config.toml
num_attention_heads = 2
vocab_size = 1616
norm = "layernorm"
rope_theta = 10000.0
qk_norm = false
tie_word_embeddings = false
schedule = "wsd"
train_tokens = 374600000
Each number is 128 + 24 x the weight over its row's rms, rounded and kept within 0 to 255. Layers, rows and columns count from 0. Numbers have three digits each. The size before them is the row's rms in percent of the matrix's.

# layer 6 MLP down (transposed), 1280x256, rms 0.0303, rows 1262-1279, columns 128-255
094:143147167120079128128137133127136090148115181130133113169146134143138118159098120115141157155142117128089178138152195131147147100144147166138164107104129092154131114106122099123113150113120129129139128126119146134115129115138108136104105130183102142131111117102162122119139111120192151100121140118142133126099107149135149165174129143112094143093146105143084111101121120120141117124181
074:125142097116075138102133105142130115137133146091134139127135106090129143126153154122138173122128155139121171129117140113122104177139128167141115141053114139128146124147122137100144107120094101107122121151113138132155105098142094124081104104155117133112107084124102108140143114134126118126181105130116113134166142134182122164160147166112115152128137101120104147109084120150113106131093
089:142116126139070080105144094175140163109150089107182116125149138124091101149117131123115090128111113124105104136140124122144148145128109095110137123121131147149116147148128095087098123152162143107131069136120151128118110126139157189167120133138109088152076115133162124166154109135125149128169142143125082090083117096165120165131145120124115132140114103168133155129144110165138114135140
099:106123182108093153158100101158147136132093162137130108124087164186147134149117127133133127110150143122118101145093143151132133108107153119111148130097121127142138166113110090106160176103145104165104125128119115098172078108121154141160122137093107161111161126140133117122112164089123113133138086128087152169127160154085097147133107096141130176135121158117172167112119149163162129142105
096:105134102148173110136142131096090115141141090131123105128159136140134130106137164134133135110110138117142125085142188113151118106121122113113080098103128113087122111121116094110113121102093125067117136059117123073116093163109116170105169155119118138122126112126128152134126152147121155153168191130126083136134144138158138128107144124130158128149109115122128154123097131113123145129094
090:113111125123133135123136100146139090133132156144116149109105140140113118140181127132125096121104097104121134134144103126147145107120112114119161178115124119086127084137150117121142119114088145126123142088113134134109153130149077153093146119167145136080169079124165110128148105159153157096081170134109117135100120100128127137120154113094091131131168136109085115084171114150104135074156
111:171135154095153111118141128153141150149107078109126139130138112127087136130118137142159150128117127116147101131105133110121132131114126141161121112109147125123129138115118104110120105136167130133161130149081069153158161149160167126148117119171120119103131095142128112098104134143150138136144175124136118116102152156158141137121135139123135177096169129117110174101096156131094101069130
090:142148064146091131107109157115169132116151101119140105075080141166103099158079165116124120139156105150152124140117143115156136168130113111123143111138146141127121156165116126100137105121150174061149143156176141069090082174153153118163135121131149091097138159087120137120148177135129135114151097132133118127110130092110114088103126147111146159093125113118139179126113151106123129137096
104:162132123098116114144137140136118166128138158102141154158140128107074125107166096151148133134142085149167147087117127123132173116179124124116083170116141115159113113139164113101093133148125150079091151169130093143091174109132102155133145135088136111125141126147107123129107131155114130122150135095115120120081104091116104172091118116121107153129149123146159139153132127089140150151129
073:095151149131127112122122125132106129102110133099102135111098143159110108143138141125096183127119141120140110156151125134139124085150143146119125141107115125135102120152151128131102168107131117119097152154088126152126121100188115126109086119142130124118136122143144076142127186113067124159128127136139123149131104148151134117139111138125155130138143127111106124142143107133140135156133
120:165096102142128110137106127093118122128145121152158157140117130135112127114140132148176097140102123154126167120110115129105159111106088090124125112088174145134187100128125133159136117165117184115119110124152119133105136141160142110098142118106072084160125085147150158162125111142158132102165148128116097134143153134142085134136134111130134160138117118140080077120120184112184138141145
103:104142099144123116160161119135161115101200114135137085120146097159124126132092091125095093119126133133132134121101143183141210151107134151080156090128138116071164126160155126134133110086113115120134116153127102184121140103117119090153126103187147100103104125148118141159111130148117131101124113139128132125133157149146111098079144138155140171143132154138097151140140133129141130114078
088:135121100145102113123129118134089095114151159125096152159101145085116143152134079132129103148110104152124171121145130119133171155107109095145096120134156115135164116099126089150127143144132133129157139140137101124141152085116155140097136117131132071121135089064124158089159123120158137091140164123139112112128113142079119138082129134121092149152124161094090127141117113124097125141132
101:123135166088127165133163120107117123139125120160096151132145118086149151103146123170163055118120097152155134106165092123140131112084150157152167137104137108122165109130156124102135141112131159138116142146113134108149135109131162135124124110140117114146116114122140069134114103139135101090151157114128117111096139143100124133131118110177102127105133138129153151151126140149093177142124
106:141103137127112106164129138147109097121110166100074111099057131125147133119126122125114135105123166153140147119148129112144109131123098168086118099099091113120147136127171092134156116148126133121146100165128130146101128098155120164196172086144144136102124115125137130124206149113125159136119123131159159133107121086099133150134094126113162157144138139149161111102110127141110118152125
107:133128175119123117131107124162098110119128076112116131190132122104168088124122151108151142127162111132140103138133144103110115139105155122132117137146141150125128124112118100108123127120114158107149147109149112128120140137151147137173097129145135134114100140075165113105098153113145083140119125163146164147143143130183110079109170125140135110145101101098149113078118155119111163155074
114:089103141150106126161135147155137128102092167101130100116135160118093146110144136129099125076125193137152138100129148098132132112113151139127134094121137068109106147138136156131110139136153147159131178130120116129138126133120121172107127155075098148102110103130119129120151108185106129104100153145159136123131090130094126098161116163119127155144134154132079101128154124171136159110150
104:147100132168115087114115168136153118109119092104143090115118168151081100140128118142137138141116113127078157096116139172131119120134096135137110114150111167124108125150136142094166124137125087105138080107091121139083070118105097124143141137118126139107092151148132127136135122137110139125147105123136115127123146102164159082094121133117173100167132085100134144139141179081084114135157
# layer 6 MLP up, 1280x256, rms 0.0398, rows 1263-1279, columns 128-255
084:162152128139125129143113153124101123116164110113164123136108085171125102124140070092119100108099113150087103119150097169159151142145115116159128135162157143099113151101138134141121086122144178135133155160128124123148151154140120125168133112134138169109112152160165129113155149115104136144087124106176132158127141139091105130090119105119146094139163147087126095125153089155173146148179
090:109127118158131151144136147109146097144137139141131114140112114154157156129128172139123156118144151106133148108097162150105109135099123156099149126138125091104147131121129158157108121146109099165141117154098131139117137147088118073104052116110131142123187129148154130125097125115112078097119112143130177153119110140107131099122153126093161145146129141145141088116095147103155171110113
087:148154145136141096151162106117114155093104104091143122125143121119152084099128123112135133115112091153132130097164105149148128132122137127169100151156107116118150086115097165145094098146125171100179100143104114149121162128146117134098091109142163086173144110086129135146146109153129096093101145136131090129118126124152133124129170140073160151128122105143130096166111142116115171154143
100:159108127134115152112098079108154100153132124080153126153149064139148119139145091085133106157163131136133150150069109131096169125113166158144164106152137130118149148153101163149117128114148124163124142111103089166141124117097132095144122103129136117131120129096113142091080117107106139136106135108102146144160118160122144123124181134113100140106124170116103115124151104144122171139161
097:128101118099114123088131106112119149158093129127172097142167137141146136121096156161119134103124162124135125117121155127134148109163109156111115074120094149143115147111091140101103093149160120144146126123099114128120081156141112131129116130129096130167109163134150129115147118131141138135143131164154147117098138117153103133105139084144151159132103135132164176152104098110179096148082
098:112156118082093130102115142105093114111135149157140084152129127135152100118175096098131118140108111130124114083115160143113171116152116114120126153174150147118151127132118153120118103130092151138121098125151113177146136127119110119161109111098119124144116163139124153142162117104103111159076139122121134168148155121071114123163143131132125122152104146172175099153109143121143180120110
096:157115127154176138136133127127098064146120126101150140117126098110196138094152118084141126156131129108123139087163085133125101097113121155170145124140108101143129099105109114154145134154120113167096130108092130141154124145106125124060088123126078135148152120147136137111095113134136096144074174102105119112138137134119145144133142132155184106144141111135159080198149130119155106166125
103:088132118150136134128115110103163088126119114139120110127118115126141163123109103100134131161096160125116134099110135146147109111108119192138178132160136129129141143137083133124137094129106123160171088112118116137120111142092137115178117109148088125150142137149109126161115133097111104145099149091155066076151153110155120118172125117092087131132104115132136109087137122168101123087119
073:177119108096127098094160088137130100142133121144140087121167097092124165114174118121152099164164127135128113073116085143113115170115124098153146135118138114115145138121125116165141110143106099125153107095133136117151152110061127121104148144119124108140136104134114179140147078124146121121138101146149108113109131120076134108139123146127105157099121151139149110140095118139119101110129
119:069125105152121138137115114102127074138123116138140044159163124094084132143134117143140104154081110132157106135090111149165152145106128144130137104143144080109175172159102141150089125119102059164115111156104113149159095110119128097136108168136090130135124129127099117190124113112106091142103113140133126112124118119142131162115126143116184107126121119133138110149112131133076095145159
095:119106139138138088101122086111107086189092160123149134154139108112141116129188146125156144169138111155176156141117121143117088174139125116137085155127126115103124090149084140165130106150149115140127115141129116091136122129120157160113123174141096086129118127112128122089121131076149115126099141120131114133104083116162154135099085123178162155148105143122147115152154089104095113163181
091:119127161101112087120111168135178127150094133132152142114138118173136088139135180128177168141164114107123093080133100170150127135119192141118134127127117119139085094122131162134105121108127124118116101162103125154111100145146098140136123128121143143106126155159163127141118150097114123153106147094164128109123156130204134121165142111167169117105096104139170174093155127119098167170141
097:117138135123123101164106147145119146115093140104103066110134128110137120183148147115092151118124120136139084134124099127130154181125113120120142113164083132083122132140084110157149108129097106136123180140127089140124129120152101102141082129121099155135158176134149145115126122143139147119112132127150130123055098100106147137148189135093163147135102164118135172133132106131153117143148
100:133114094135155131081180126148119082178090143088117112168164098103114144103133139118149144155124129117160109088064172176138116166129136095154133152131130095130136152127115129099101127110131152130157128128147145143134168104113071100097142119130117137116138128109121115146104098142114103141107145118153116148148162139111123137063133119109137105166114105160120153126091147132108156138119
098:122117099135116108133124142096127125155117174158149110118111122127140157118140143120135111152151084117110126144123153163117108155092113099141153125115130109079105115145106157108143103109164133102141118129137109115134102086118095120094119176148126163146152120151153153168161111120137150131136129135073087104131177115128119154123150156118175163105145153158113137135110137121150129108147
107:111184074125139128114121146083126088111125135132142139136108095161148149130110133114088119160134122106134145131130127133126108163119157137113143129177128162164127119095114128158122118122106151077127144158103149125116153154067118126132090108146167143129132172152132157140133141099143174136118109151133118125143160143128115131072141134075165115125107123145162161120097085125103101149087
111:138125136113167118130154099171094130117131150121140144158127093134173176091122068092123094113158169150094154122125118085135132166099145157103140126138137082077157170146124183135077109140126124124171123126163147129139127159071121120083105109159111147111133144143118097132148079105124097127105121116071142130130159138106109143109120155166152156127151136165147107104123116120106154169108